Part of a small language model's weights: MLP 128 SwiGLU.
Each number is 50 + 12 x the weight over the matrix's rms, rounded and kept within 0 to 99. Layers, rows and columns count from 0.

# layer 7 attention output (transposed), 128x128, rms 0.237, rows 19-29,51-61,83-93,115-125, columns 0-127
62 49 50 43 41 42 52 27 37 72 48 54 63 57 19 57 54 40 59 47 46 64 63 52 42 67 37 41 30 57 74 60 49 54 36 41 40 43 53 33 33 46 58 45 54 53 41 62 34 51 59 24 56 43 69 68 49 22 49 44 59 68 78 45 36 47 54 77 69 43 37 18 63 43 54 40 56 46 40 57 56 67 39 65 35 39 58 43 38 54 26 24 57 73 43 60 37 42 42 49 59 62 48 46 59 63 61 47 37 31 80 51 52 52 23 43 48 24 44 55 57 48 52 31 42 55 41 41
71 39 42 55 60 49 39 35 68 65 64 36 34 58 52 49 65 52 73 36 54 58 45 56 65 46 50 47 61 45 40 75 59 57 50 59 48 60 30 71 49 39 44 42 59 43 61 62 32 49 43 70 59 48 47 35 32 36 32 44 65 58 73 66 53 51 51 50 51 73 34 56 46 43 70 55 60 52 68 39 47 55 43 70 48 40 40 48 46 55 46 43 71 32 59 51 59 46 28 52 49 42 59 46 65 43 63 68 61 36 70 84 55 62 49 38 35 41 69 63 62 29 46 50 62 29 70 56
46 72 45 39 44 53 50 60 67 43 55 60 55 51 63 20 54 45 64 57 49 36 38 64 26 48 46 55 55 32 68 49 55 57 34 62 63 53 59 67 47 49 56 58 52 59 75 60 36 47 49 36 50 42 65 43 41 45 58 55 45 54 71 58 32 77 71 44 52 23 48 46 82 38 51 43 47 41 55 44 51 79 45 59 41 43 48 36 29 24 59 38 71 53 38 37 52 65 54 57 68 43 52 71 71 77 54 56 70 56 25 49 44 47 51 48 51 44 33 53 40 53 42 56 59 56 50 64
42 51 41 53 46 58 60 43 40 38 48 31 48 38 34 34 50 24 52 48 67 57 67 63 39 54 48 82 38 51 24 48 50 46 45 62 47 76 42 38 48 45 48 50 50 52 45 69 46 65 76 88 48 32 62 45 30 46 56 55 36 50 47 63 52 48 55 40 31 47 55 46 64 31 41 67 37 76 68 60 66 49 57 53 34 39 38 46 39 61 56 52 59 39 49 35 43 55 58 58 61 51 62 41 67 51 51 50 60 30 49 61 41 75 45 36 42 55 46 37 51 55 58 33 56 41 33 54
23 41 51 48 56 57 32 37 46 64 41 47 67 30 58 40 58 65 48 57 45 45 41 36 43 55 79 58 42 33 43 53 39 60 64 53 51 30 39 49 55 36 87 39 43 31 45 44 79 39 49 38 47 47 51 49 49 44 34 49 71 48 53 41 49 50 58 57 49 39 33 53 56 62 67 52 46 39 34 51 28 28 51 51 70 40 29 41 69 30 59 76 50 60 37 65 39 57 47 35 40 67 54 84 51 40 52 57 50 33 40 46 58 68 32 57 37 55 46 42 51 60 32 63 67 37 50 66
57 65 77 27 50 57 56 57 55 30 57 57 53 70 50 44 39 54 51 26 62 28 64 42 45 37 32 44 41 42 43 62 39 32 71 33 43 77 60 57 51 18 57 65 35 36 63 52 41 40 33 38 58 69 55 34 51 43 46 30 45 63 39 45 16 74 47 55 71 56 58 38 60 63 53 69 57 50 42 40 35 51 42 49 44 43 52 48 50 35 38 50 30 55 58 70 48 57 34 67 43 55 58 47 60 66 48 36 46 50 35 64 20 52 27 47 66 27 41 48 43 27 57 47 57 54 50 51
53 55 40 59 51 61 29 47 35 58 42 43 45 47 61 38 47 58 44 39 40 41 63 47 36 39 57 60 71 68 34 26 44 55 61 47 58 43 31 85 65 34 54 49 78 24 64 17 38 37 59 58 34 35 74 58 52 62 40 61 27 45 70 66 36 37 53 40 28 31 46 25 35 58 49 35 44 42 56 47 36 49 57 69 51 34 54 61 50 52 25 58 45 51 35 57 51 34 33 64 45 38 62 39 55 61 52 58 62 43 36 75 56 35 41 33 63 42 38 51 28 51 44 25 33 56 48 68
39 49 43 43 39 48 32 62 44 55 58 45 43 43 49 66 67 36 55 57 39 64 32 67 62 60 39 46 61 58 56 55 46 61 51 38 45 42 46 54 46 55 49 56 38 35 33 34 46 45 63 55 50 45 25 58 55 43 67 73 56 48 59 63 57 41 46 42 38 53 33 63 65 66 46 45 65 30 60 48 48 34 38 32 61 66 32 54 33 40 43 74 55 16 48 27 48 67 43 59 63 38 47 53 59 61 71 45 53 54 68 69 68 49 63 67 61 32 34 47 45 32 45 53 51 56 51 61
44 47 43 36 56 51 38 46 48 53 58 35 69 41 43 49 44 61 53 39 39 71 50 59 46 45 58 56 23 28 35 52 75 63 47 56 50 46 40 58 60 43 54 48 45 42 33 52 45 54 36 61 55 22 71 51 29 46 52 76 45 43 53 72 76 52 50 29 66 41 59 49 64 26 50 50 50 60 46 40 59 27 30 46 30 46 31 59 30 54 48 41 49 34 55 71 49 51 43 37 52 43 59 56 56 50 44 49 58 21 18 31 59 76 59 55 38 53 61 59 39 27 17 53 43 51 45 58
58 35 27 41 28 39 34 13 40 42 57 39 57 45 53 56 75 32 67 55 62 64 16 37 54 50 38 64 68 41 47 55 51 47 51 56 54 76 41 57 39 45 36 49 76 66 72 65 52 44 46 64 56 30 47 49 50 60 74 42 50 31 38 48 38 53 44 44 40 52 50 53 33 25 62 42 55 32 42 48 26 27 61 48 63 38 52 52 62 49 51 60 21 76 37 30 55 44 54 44 54 40 40 27 57 30 54 59 55 69 39 47 56 43 69 62 51 58 20 59 48 57 28 62 44 45 51 24
40 37 61 39 85 42 43 51 47 45 53 48 52 46 54 43 51 54 66 65 46 51 45 48 62 45 47 45 56 63 47 42 33 67 57 48 49 44 61 42 39 71 61 55 31 52 40 43 54 57 52 49 36 33 42 48 46 40 35 74 56 59 40 42 40 53 31 68 48 37 52 35 58 71 41 27 37 36 56 25 38 50 55 57 43 45 45 42 52 71 30 53 28 55 46 50 50 59 36 57 24 40 51 62 34 31 49 56 48 51 53 45 61 70 60 55 41 79 45 37 44 49 43 44 57 60 46 52
77 63 39 49 56 50 48 68 33 40 29 52 45 37 54 53 28 27 37 74 35 53 41 37 52 51 41 43 35 52 23 33 48 26 48 52 44 42 56 70 45 36 33 55 37 65 56 54 49 47 55 49 49 63 41 52 61 67 40 42 26 51 32 45 49 47 49 38 57 56 66 55 60 46 37 44 81 23 59 65 29 37 45 47 52 60 51 70 46 42 50 62 30 43 55 47 52 68 71 38 51 48 78 44 71 37 44 41 55 37 47 42 35 36 51 22 43 51 52 47 52 61 55 63 48 60 33 68
47 63 28 31 38 44 39 67 45 28 49 32 51 32 51 43 36 66 64 54 53 43 45 34 48 70 48 70 23 53 54 17 50 33 70 56 61 41 52 55 53 46 57 48 42 79 37 52 54 52 52 31 63 21 27 57 43 60 47 39 55 60 33 39 66 34 68 53 54 34 27 59 54 52 48 40 41 44 36 46 48 53 59 72 45 54 19 40 53 65 40 63 50 40 57 43 50 53 75 46 41 68 52 60 54 42 44 55 57 36 41 23 49 77 47 36 56 62 37 31 72 80 67 50 28 60 57 04
49 58 57 63 68 60 42 57 43 69 48 73 48 42 53 58 38 45 32 40 56 68 37 41 50 63 59 52 62 67 42 27 53 46 56 54 55 36 47 69 63 56 54 37 47 19 43 24 59 29 63 71 56 45 37 58 08 40 46 24 70 45 50 65 83 39 32 40 67 48 47 43 51 50 45 55 43 67 45 35 44 44 52 66 69 63 31 57 45 49 57 52 47 49 39 43 52 43 48 44 62 45 49 57 46 40 40 30 29 50 51 40 22 51 26 44 56 67 55 55 60 58 57 48 62 52 41 28
50 55 72 39 66 20 21 57 68 38 54 66 43 54 51 67 66 68 40 65 56 50 46 49 46 37 53 41 60 66 44 40 47 52 34 40 32 60 66 44 53 55 65 41 26 44 52 55 34 55 57 49 53 72 45 49 46 49 49 60 41 63 43 54 50 35 52 57 77 46 64 62 37 43 67 47 65 26 62 50 46 61 52 38 72 32 48 49 51 62 53 56 47 47 46 44 64 52 76 51 25 48 72 58 60 51 41 84 41 60 36 48 54 35 49 44 53 43 45 59 51 58 52 47 48 40 64 57
46 39 57 51 58 61 71 49 39 51 44 55 61 71 42 48 47 40 56 46 50 48 39 74 65 52 75 44 58 42 43 54 64 43 46 56 42 47 65 44 46 63 43 44 41 76 45 49 55 36 50 54 28 53 57 54 35 69 72 42 44 40 50 37 53 18 43 49 61 43 62 42 46 63 43 31 48 36 38 65 53 42 45 66 59 63 43 66 49 47 40 38 16 58 73 45 72 72 35 46 48 42 43 55 61 59 53 52 45 70 70 36 74 52 45 31 58 47 59 67 72 45 56 42 53 71 50 32
27 51 52 43 20 58 40 47 57 70 34 47 62 55 57 47 37 57 51 44 49 40 46 44 65 44 47 61 40 51 39 44 56 47 42 63 51 45 71 36 32 57 38 47 57 59 45 52 47 46 53 38 51 58 63 53 67 29 47 40 52 41 54 53 37 48 40 59 24 43 43 64 81 54 66 59 28 45 50 51 39 72 53 61 48 53 43 63 61 56 54 44 57 57 84 47 45 41 67 77 61 44 56 33 37 46 55 66 80 39 72 52 41 68 41 33 55 56 61 56 44 58 48 54 46 46 33 48
57 52 55 70 76 49 51 91 73 22 48 59 31 45 64 26 37 79 45 67 78 51 32 63 63 51 41 55 44 46 44 51 54 76 57 42 32 37 68 53 38 57 30 48 31 51 41 55 45 72 52 48 56 68 43 61 46 37 40 50 49 39 50 30 62 38 55 44 38 53 61 57 45 48 47 41 40 36 59 50 43 85 44 50 53 56 44 71 55 57 43 58 46 47 51 55 58 54 70 59 42 59 60 53 57 43 52 24 56 53 45 61 40 50 71 76 40 49 69 31 38 34 42 24 40 41 64 56
35 35 38 45 77 49 50 44 30 48 27 45 64 54 46 67 65 67 35 56 51 35 42 32 78 19 61 40 86 56 50 47 54 61 49 60 38 45 27 62 41 48 55 51 51 41 33 39 62 53 51 29 66 60 39 25 71 45 39 36 53 45 18 59 51 82 46 57 68 56 49 50 42 54 82 69 46 55 62 61 34 61 64 37 49 51 70 56 67 54 74 51 56 34 63 50 59 25 48 63 62 43 58 65 46 56 34 54 67 38 37 49 48 33 35 50 36 52 54 54 59 42 57 44 41 23 66 48
44 40 55 43 47 47 63 56 29 58 67 77 61 47 54 47 56 40 35 41 51 42 48 50 41 63 32 59 64 64 78 44 61 67 34 50 50 50 60 46 41 49 40 60 73 53 28 49 51 42 82 58 32 55 44 46 65 47 41 43 45 66 24 48 35 42 58 58 56 53 53 56 45 40 50 44 59 53 59 63 60 67 61 53 81 79 76 60 36 26 67 56 51 46 51 30 50 81 35 52 69 39 37 74 08 53 42 62 66 51 64 62 57 42 74 55 51 36 44 52 33 58 56 31 40 59 43 48
28 64 38 49 61 38 72 50 67 42 39 60 54 38 52 66 25 54 44 61 66 50 63 55 65 46 29 48 40 57 42 47 52 50 48 49 28 29 49 73 67 47 52 41 45 57 68 65 49 47 42 47 68 28 51 53 16 49 65 56 47 42 46 63 53 41 26 49 28 44 76 42 64 56 55 61 66 62 46 57 30 39 29 64 29 76 47 46 66 49 79 58 58 58 41 52 49 56 62 51 77 43 29 43 57 55 51 40 71 48 29 57 42 57 49 39 50 57 71 68 50 45 59 63 59 38 44 38
49 64 36 38 17 31 45 34 50 45 53 53 40 49 44 49 52 35 18 47 46 47 44 53 37 55 50 43 53 43 57 56 52 53 57 50 60 46 34 59 50 36 53 50 42 52 63 57 63 44 66 53 57 67 70 41 39 49 51 43 27 45 39 54 68 49 69 55 43 61 53 39 42 57 45 71 60 68 43 35 78 45 35 50 77 62 57 47 41 50 51 56 58 37 78 26 64 44 37 62 55 57 46 47 38 49 49 46 47 60 45 67 68 60 61 42 22 56 62 36 52 39 54 50 54 67 58 45
41 48 28 48 58 28 52 31 68 60 77 49 52 47 55 38 37 55 66 27 52 55 45 51 46 35 53 59 70 35 32 50 57 41 56 61 43 62 42 40 61 55 34 57 74 53 48 65 56 26 31 66 55 42 50 49 48 60 50 43 59 39 55 42 52 47 48 57 28 44 46 50 43 54 60 59 27 58 55 57 44 53 59 59 53 51 54 49 81 69 51 61 68 58 45 49 71 48 44 37 41 38 32 67 46 48 54 65 43 54 34 51 50 64 72 52 34 60 43 53 58 42 51 62 59 52 68 48
61 49 71 40 44 55 47 57 61 40 72 57 63 67 56 52 55 47 45 38 53 45 40 59 46 42 50 44 37 61 57 47 47 40 43 41 66 57 67 44 40 64 51 62 60 34 53 49 49 51 40 41 34 62 59 49 68 63 34 58 49 61 60 34 69 38 47 50 40 39 75 34 51 61 48 43 32 52 49 76 56 42 56 23 42 52 69 55 50 39 74 64 38 64 53 40 51 46 45 42 42 43 39 63 47 43 48 37 52 50 43 64 44 34 40 69 35 40 49 67 45 28 48 64 47 57 35 53
58 33 46 50 63 57 48 57 55 45 43 58 41 69 46 61 67 58 60 54 53 66 61 47 37 58 41 68 41 44 37 39 33 55 46 55 52 45 65 38 42 45 39 58 45 46 43 53 47 53 17 52 17 70 39 56 55 37 47 67 34 63 55 50 27 38 49 50 40 32 51 50 57 35 65 63 54 44 56 71 57 48 41 33 56 43 53 58 53 28 48 52 17 69 55 53 40 55 67 36 67 76 46 54 18 49 70 60 50 64 59 54 52 48 57 37 48 53 68 63 41 56 67 60 49 52 56 49
57 52 54 44 56 68 52 51 75 67 57 67 46 63 66 67 60 47 58 36 42 51 42 63 61 66 52 35 45 55 70 61 67 66 55 53 52 41 36 58 63 42 40 40 91 62 57 28 57 66 57 56 56 51 58 51 60 53 45 48 63 28 50 42 56 69 43 48 32 53 28 37 31 50 73 51 50 32 57 53 32 38 33 66 53 70 43 64 57 60 48 51 49 55 57 69 38 51 48 52 64 34 54 48 52 42 46 32 24 57 81 39 53 46 21 80 56 49 46 49 41 40 44 48 46 33 54 73
51 58 47 51 57 47 56 50 58 47 55 51 36 47 43 65 52 43 54 59 32 48 55 64 46 54 58 20 74 60 49 50 41 46 44 49 61 71 42 44 44 30 59 61 58 50 59 52 35 58 58 64 71 41 49 38 51 53 46 51 54 29 47 58 57 77 44 54 61 59 45 44 34 57 70 63 56 74 55 43 36 55 33 55 38 44 57 38 56 64 33 37 51 48 43 63 47 67 53 44 57 29 67 49 63 49 53 52 49 53 35 45 37 45 50 61 72 40 54 45 34 61 46 51 35 43 61 46
62 64 39 57 47 51 57 31 51 70 32 53 48 47 39 46 79 62 48 55 67 44 35 59 61 37 53 62 51 51 56 58 50 50 50 34 70 55 35 48 52 54 66 37 57 33 37 38 46 66 65 64 56 42 53 55 34 54 54 56 61 38 49 42 72 38 59 57 57 53 47 52 60 62 59 48 44 57 46 56 50 39 51 51 41 43 57 38 65 36 68 53 38 31 47 34 56 40 49 28 61 47 39 71 47 36 55 56 50 67 25 38 54 39 70 72 56 38 41 52 40 57 46 46 52 40 57 46
62 45 40 45 18 45 52 36 45 54 58 45 63 55 34 56 56 36 41 36 39 56 48 38 50 50 43 41 61 40 57 46 43 50 61 56 50 62 61 45 40 50 61 37 28 43 64 70 54 37 41 47 65 52 39 22 50 50 65 40 23 50 35 48 54 79 60 41 53 59 55 37 67 50 37 50 43 49 41 49 65 59 26 57 49 58 52 44 37 50 69 43 49 50 64 62 44 62 44 31 55 45 44 57 51 50 65 68 45 70 45 38 53 51 62 45 40 60 45 58 66 57 42 54 39 55 54 58
37 42 38 51 50 36 45 39 60 51 44 32 56 47 34 49 53 70 49 29 63 52 40 40 58 73 67 61 37 48 58 40 66 25 52 65 54 51 59 27 79 63 58 49 58 62 74 32 50 69 40 56 51 43 57 50 49 58 60 56 51 42 49 32 43 58 57 34 52 59 54 58 47 31 62 46 48 49 52 70 47 58 38 59 51 68 36 44 34 57 52 34 60 55 31 67 66 36 50 57 38 61 50 39 69 44 54 48 38 67 61 39 43 47 60 55 68 46 34 55 46 51 41 66 37 39 40 64
52 52 46 48 72 36 48 61 47 72 52 45 18 62 34 33 67 62 33 68 60 41 49 56 57 52 48 42 58 61 36 51 50 56 62 49 40 69 61 49 50 54 64 36 55 69 75 55 38 65 33 48 50 60 53 46 57 48 55 55 41 40 59 45 38 47 25 53 32 40 54 47 42 65 52 38 43 49 36 45 35 51 57 48 13 33 55 47 56 52 42 73 47 51 46 50 41 46 55 46 51 54 63 40 50 66 60 49 53 45 60 69 52 57 26 49 42 38 41 27 41 72 50 45 51 56 43 43
54 38 55 45 58 59 33 62 45 65 36 34 37 34 48 37 55 70 58 49 34 40 35 65 49 59 68 37 58 53 47 53 47 52 39 65 40 67 63 36 38 47 63 44 48 38 32 46 42 52 67 59 37 37 49 53 58 30 38 30 64 39 53 47 51 38 56 55 46 59 40 52 64 42 34 49 43 59 51 40 72 44 57 27 48 29 42 59 43 50 41 49 54 32 50 49 45 51 47 62 40 15 62 59 52 40 55 54 44 53 66 50 49 50 60 62 49 53 44 50 52 40 56 42 56 44 84 83
47 22 52 56 61 72 35 65 74 45 43 39 51 56 49 62 49 71 85 36 40 64 48 51 61 43 55 40 56 42 33 35 56 42 48 38 42 49 59 51 41 43 33 41 52 44 47 60 49 54 52 53 58 43 29 78 57 61 47 43 47 45 72 44 38 60 58 32 44 53 48 62 58 58 67 54 51 37 60 70 43 42 37 51 59 29 39 81 65 52 47 38 62 63 59 55 63 62 77 33 67 53 56 55 65 40 54 60 54 52 34 39 48 37 60 43 42 35 38 48 67 47 40 61 50 41 42 72
47 47 74 54 55 69 70 53 74 52 28 55 54 46 59 26 59 44 47 47 41 34 62 75 52 57 49 72 45 61 65 62 61 60 48 26 54 47 39 58 60 63 52 38 48 51 35 49 45 61 62 42 42 67 35 38 67 38 55 60 53 61 38 67 51 56 50 39 32 47 55 49 58 51 39 56 39 66 37 41 57 32 68 16 37 57 34 41 37 36 71 49 34 31 52 56 46 37 47 56 55 51 40 54 44 46 42 38 52 50 60 29 41 44 49 58 74 72 45 30 42 43 35 54 27 48 47 57
57 43 34 55 63 66 50 44 24 50 20 58 66 60 51 52 33 41 49 57 30 49 54 41 27 45 84 33 54 42 54 28 47 64 43 57 32 52 59 69 49 56 60 61 51 49 42 46 49 62 32 39 51 39 44 65 39 30 47 39 37 46 25 40 39 63 28 49 44 46 55 50 55 37 31 32 58 36 47 51 32 49 43 40 58 53 57 57 46 14 38 67 56 47 35 43 30 42 54 60 51 44 50 45 37 60 44 47 28 57 71 31 63 46 56 47 57 53 54 50 56 52 38 42 66 48 39 49
54 34 49 61 35 34 36 57 37 47 43 50 62 36 37 60 51 68 41 43 65 28 51 61 70 38 55 59 57 64 68 72 33 60 57 42 41 63 33 33 51 51 51 45 45 56 46 65 45 55 71 56 55 46 68 44 50 66 67 56 53 44 32 38 76 57 67 61 41 68 54 46 42 60 65 43 62 56 42 28 41 46 54 54 63 48 59 41 55 82 45 31 58 33 80 54 74 50 34 53 27 50 45 22 31 48 31 68 47 36 43 53 50 36 59 54 58 54 55 31 36 59 68 46 46 45 39 45
63 69 46 79 43 50 41 53 25 31 40 32 58 49 48 44 23 47 69 53 42 42 60 35 57 35 54 29 57 36 61 56 42 39 69 61 70 31 36 52 36 65 60 69 21 61 29 55 64 41 47 44 53 70 40 61 47 56 50 42 25 67 55 29 59 57 78 61 57 51 69 57 60 63 37 38 60 61 37 28 61 60 62 45 44 28 49 55 58 32 46 62 67 63 50 51 59 47 43 56 64 57 38 46 35 50 51 38 52 59 31 56 37 52 85 41 48 45 43 28 49 58 55 40 41 76 51 34
50 57 46 51 55 44 44 56 53 60 71 49 59 51 40 36 41 50 48 59 48 58 64 40 54 53 23 56 29 48 28 46 56 64 37 60 53 43 47 28 54 63 67 55 50 54 42 66 38 46 61 42 59 37 47 50 46 53 33 41 42 73 45 60 58 47 43 54 31 64 72 46 72 35 56 41 69 41 45 40 41 43 49 36 35 67 55 55 34 37 56 75 67 37 66 30 40 17 50 48 54 64 52 35 50 48 44 39 63 52 64 54 45 59 68 24 37 68 69 52 60 47 53 54 51 48 39 29
39 47 53 55 82 53 47 64 32 38 80 42 53 43 43 37 33 40 70 44 37 35 74 58 24 59 39 45 61 47 42 49 46 39 63 47 42 55 48 48 62 48 39 63 21 81 55 44 66 42 59 47 43 49 48 39 44 59 48 64 50 50 59 45 37 40 72 34 70 43 52 58 64 33 61 48 50 43 63 69 38 65 37 68 39 43 56 57 47 46 49 22 75 47 50 60 41 55 39 44 57 48 34 40 50 65 37 55 25 60 68 35 52 38 45 53 37 45 48 41 49 59 57 63 49 43 27 42
63 30 64 47 63 47 39 31 59 47 49 43 40 42 72 56 53 38 58 56 49 56 57 47 62 47 41 56 56 71 47 58 54 37 46 45 51 46 32 41 74 53 48 66 57 65 46 50 54 30 52 56 41 65 47 56 65 55 43 51 67 46 57 49 48 37 41 72 59 49 45 41 41 38 54 37 47 57 44 50 59 36 51 30 55 49 57 48 48 50 59 45 54 61 43 48 35 51 54 66 32 69 48 59 48 43 38 51 54 31 34 44 53 55 34 46 55 39 35 40 46 33 58 71 56 50 38 42
52 43 69 54 40 56 63 67 51 82 52 64 45 76 58 39 58 43 55 62 57 64 75 56 37 45 42 61 27 44 47 46 36 44 54 39 44 45 56 46 40 57 50 65 66 64 38 68 38 19 51 57 39 50 56 55 41 47 57 39 53 57 68 45 57 25 51 57 45 28 47 48 65 51 44 47 32 44 34 33 63 45 46 54 44 57 40 53 53 56 41 52 28 60 60 56 40 49 54 58 35 48 43 51 23 42 66 57 48 45 46 50 41 64 49 48 44 70 55 50 56 62 49 68 50 75 43 46
40 52 53 64 43 64 44 55 52 31 49 44 49 60 83 60 48 43 52 29 56 41 65 56 36 61 75 34 49 55 23 60 27 48 53 55 70 61 43 63 39 37 64 46 51 31 56 50 62 46 37 50 52 33 40 51 50 69 75 46 57 32 52 52 26 43 62 56 49 46 36 57 52 64 78 54 46 53 49 54 53 52 38 36 61 73 35 39 62 73 72 45 52 62 42 40 66 59 67 54 35 61 50 30 52 34 54 32 36 67 49 37 35 18 38 37 69 60 39 70 45 42 49 63 63 27 59 32
54 32 52 65 45 49 61 75 65 48 77 64 46 46 77 57 33 52 54 36 46 43 84 48 59 39 44 30 48 35 50 68 53 37 54 53 80 35 46 37 42 63 37 55 27 50 58 39 74 63 40 36 59 66 51 58 47 50 34 53 23 61 52 49 69 56 66 36 63 46 50 52 50 42 67 46 56 63 47 51 58 80 28 44 74 67 54 63 53 39 71 54 45 68 53 65 76 52 46 37 38 77 52 55 46 52 47 38 26 41 45 58 39 47 35 53 49 36 48 40 55 61 43 42 44 39 40 51
57 55 37 59 22 48 65 42 36 66 51 77 78 46 61 36 64 50 61 41 70 49 68 31 32 32 48 62 39 51 45 70 47 40 36 54 43 58 45 39 64 63 37 60 41 56 53 39 50 61 59 69 49 45 61 52 48 28 42 61 80 47 74 47 49 53 33 48 49 42 58 56 63 48 35 51 41 46 44 66 48 67 68 62 43 55 42 32 42 71 54 60 54 55 36 62 48 34 50 60 18 43 41 46 50 52 55 58 46 51 50 68 41 35 37 46 55 51 54 70 49 66 57 40 48 42 63 44
# layer 7 attention value, 32x128, rms 0.217, rows 20-30, columns 0-127
43 47 46 65 62 39 47 65 44 36 58 42 26 34 49 49 52 56 66 73 63 49 79 71 64 48 53 48 54 61 50 36 47 35 63 70 49 39 46 37 38 45 56 57 47 62 46 68 53 52 25 54 57 35 59 40 40 20 38 48 58 37 52 48 52 52 57 59 56 37 40 42 58 28 55 59 41 68 28 40 54 54 44 45 45 51 27 30 13 66 50 39 64 29 47 80 50 56 50 49 52 67 59 31 46 51 54 34 56 34 58 41 78 68 57 61 43 36 59 41 49 59 24 56 41 50 61 55
31 52 50 42 48 42 65 39 58 59 54 43 42 65 57 21 36 47 52 57 68 14 28 37 22 55 87 41 40 40 72 69 57 37 56 51 50 43 48 53 47 43 61 44 64 70 35 56 34 49 54 40 68 39 44 42 67 41 49 49 62 49 60 64 55 53 47 32 65 62 52 67 55 71 52 54 37 39 56 35 49 59 58 43 56 51 54 38 49 60 45 34 53 59 58 56 34 54 34 31 39 45 62 49 63 63 35 70 56 44 50 48 64 47 49 52 57 60 32 44 61 68 29 46 46 42 58 63
50 46 40 45 63 46 56 35 56 53 49 52 30 47 53 49 43 53 69 48 33 40 32 34 64 29 48 56 69 47 64 54 63 67 65 48 42 56 49 35 60 57 68 49 46 20 54 41 53 39 48 54 59 44 43 72 46 55 65 49 62 48 65 44 50 47 62 60 42 51 41 68 73 45 30 49 40 63 58 45 66 64 62 44 24 33 34 41 53 35 45 41 42 44 42 54 33 50 65 48 33 50 54 47 58 46 48 38 39 63 39 48 38 62 52 54 64 46 65 47 42 56 38 68 54 70 46 45
42 27 43 50 54 39 53 53 31 35 67 58 56 36 44 37 58 52 35 56 60 66 51 60 56 51 32 61 47 49 38 32 58 44 66 12 51 38 64 37 36 54 50 48 52 33 29 64 59 39 45 56 38 44 63 57 39 50 38 54 60 64 63 62 27 47 38 47 45 49 56 57 52 57 48 17 50 42 54 54 51 51 49 70 56 24 41 48 59 54 57 51 56 44 49 79 39 39 41 64 49 43 62 59 51 47 57 42 60 50 25 39 40 62 66 46 33 53 58 31 83 47 44 52 30 44 47 64
43 51 55 40 73 63 32 63 49 55 48 64 41 69 53 56 30 67 49 32 64 70 61 51 52 52 56 38 56 48 28 13 65 58 55 55 62 40 44 60 39 45 43 55 53 56 63 40 52 36 37 65 56 65 45 58 46 67 41 40 44 41 46 49 32 59 63 24 40 68 58 58 57 60 58 67 42 59 48 55 25 40 76 57 55 52 51 56 34 58 28 57 51 74 48 47 54 58 32 63 32 33 55 58 50 60 41 49 57 44 48 79 47 55 49 46 27 33 57 63 47 50 29 50 50 34 74 51
52 73 63 48 68 62 31 54 30 55 34 56 50 43 62 69 42 53 75 55 53 46 42 48 43 72 55 72 37 63 47 59 43 48 63 48 55 59 28 45 57 33 30 42 68 36 37 51 41 65 45 45 68 27 65 74 63 43 50 56 68 42 32 52 31 34 58 30 59 64 45 58 26 46 50 43 46 33 49 42 47 59 67 64 62 43 61 42 53 42 61 45 41 42 26 56 51 45 53 50 48 45 55 34 52 59 43 50 54 45 44 46 41 26 32 58 72 35 54 54 34 42 57 52 62 52 36 44
42 42 48 53 34 54 44 49 47 47 29 44 46 51 52 40 39 52 52 50 24 38 50 56 47 37 37 49 54 42 53 52 40 54 56 49 54 57 58 64 29 54 49 38 41 28 57 48 41 52 63 47 59 72 53 62 53 39 55 49 46 68 50 67 50 17 54 75 35 43 56 73 43 46 33 54 59 47 63 30 51 43 73 43 60 52 44 45 44 20 41 53 44 63 50 65 68 39 57 35 80 38 59 42 24 47 44 67 54 56 63 27 52 56 55 42 43 48 74 47 61 37 59 28 57 58 54 57
57 69 50 39 32 69 72 32 48 35 52 58 64 58 47 44 30 52 51 48 65 66 36 57 47 42 51 54 36 43 64 42 59 34 41 53 51 41 61 45 48 53 22 47 53 37 43 23 48 52 67 40 57 50 60 39 62 65 43 38 57 54 70 47 43 36 56 47 50 51 41 40 49 43 52 61 26 58 43 59 77 19 64 60 40 40 46 67 44 54 46 35 69 29 47 45 73 36 40 63 61 49 40 50 49 36 42 36 68 54 42 32 32 37 59 88 68 52 51 47 66 54 42 49 50 59 43 51
41 61 09 47 53 66 76 48 71 43 45 52 56 49 67 41 38 48 47 55 56 21 47 28 51 36 11 62 47 74 57 49 60 34 31 61 64 44 25 67 59 59 43 39 55 44 66 46 64 33 31 43 77 39 65 60 60 34 46 56 43 55 72 71 37 50 58 44 56 48 39 46 50 40 54 79 61 37 28 54 31 73 48 37 45 64 43 71 71 59 56 57 51 50 57 60 39 52 49 36 50 42 44 41 73 54 59 62 58 51 42 51 43 44 55 26 38 25 59 53 28 34 47 56 51 44 48 55
37 71 38 64 45 53 44 34 24 49 50 43 55 47 47 66 51 57 31 64 64 38 49 48 63 42 39 33 51 63 61 44 32 58 29 48 33 55 50 46 41 50 62 40 78 71 47 44 38 43 59 49 55 46 62 53 48 38 43 55 38 71 51 31 57 34 36 44 61 64 50 64 62 55 39 44 53 64 37 51 58 52 70 60 59 50 60 31 55 41 47 72 61 47 35 54 53 54 36 65 51 40 61 59 50 27 72 55 56 51 50 41 53 45 66 56 46 60 65 46 44 38 63 42 41 47 57 52
44 43 50 68 42 68 51 48 37 71 48 60 70 36 37 47 57 75 43 66 57 44 56 75 52 46 35 47 47 49 52 52 22 39 73 56 50 65 60 40 49 52 49 43 62 44 53 37 49 47 52 34 53 37 42 63 46 77 46 54 45 45 31 59 54 40 45 28 60 50 44 47 41 31 64 24 78 54 57 44 53 44 63 44 47 68 50 53 69 43 29 28 50 44 71 47 71 64 63 27 19 51 53 57 40 54 57 62 49 59 37 50 39 40 68 66 47 53 41 41 60 87 42 51 63 37 41 53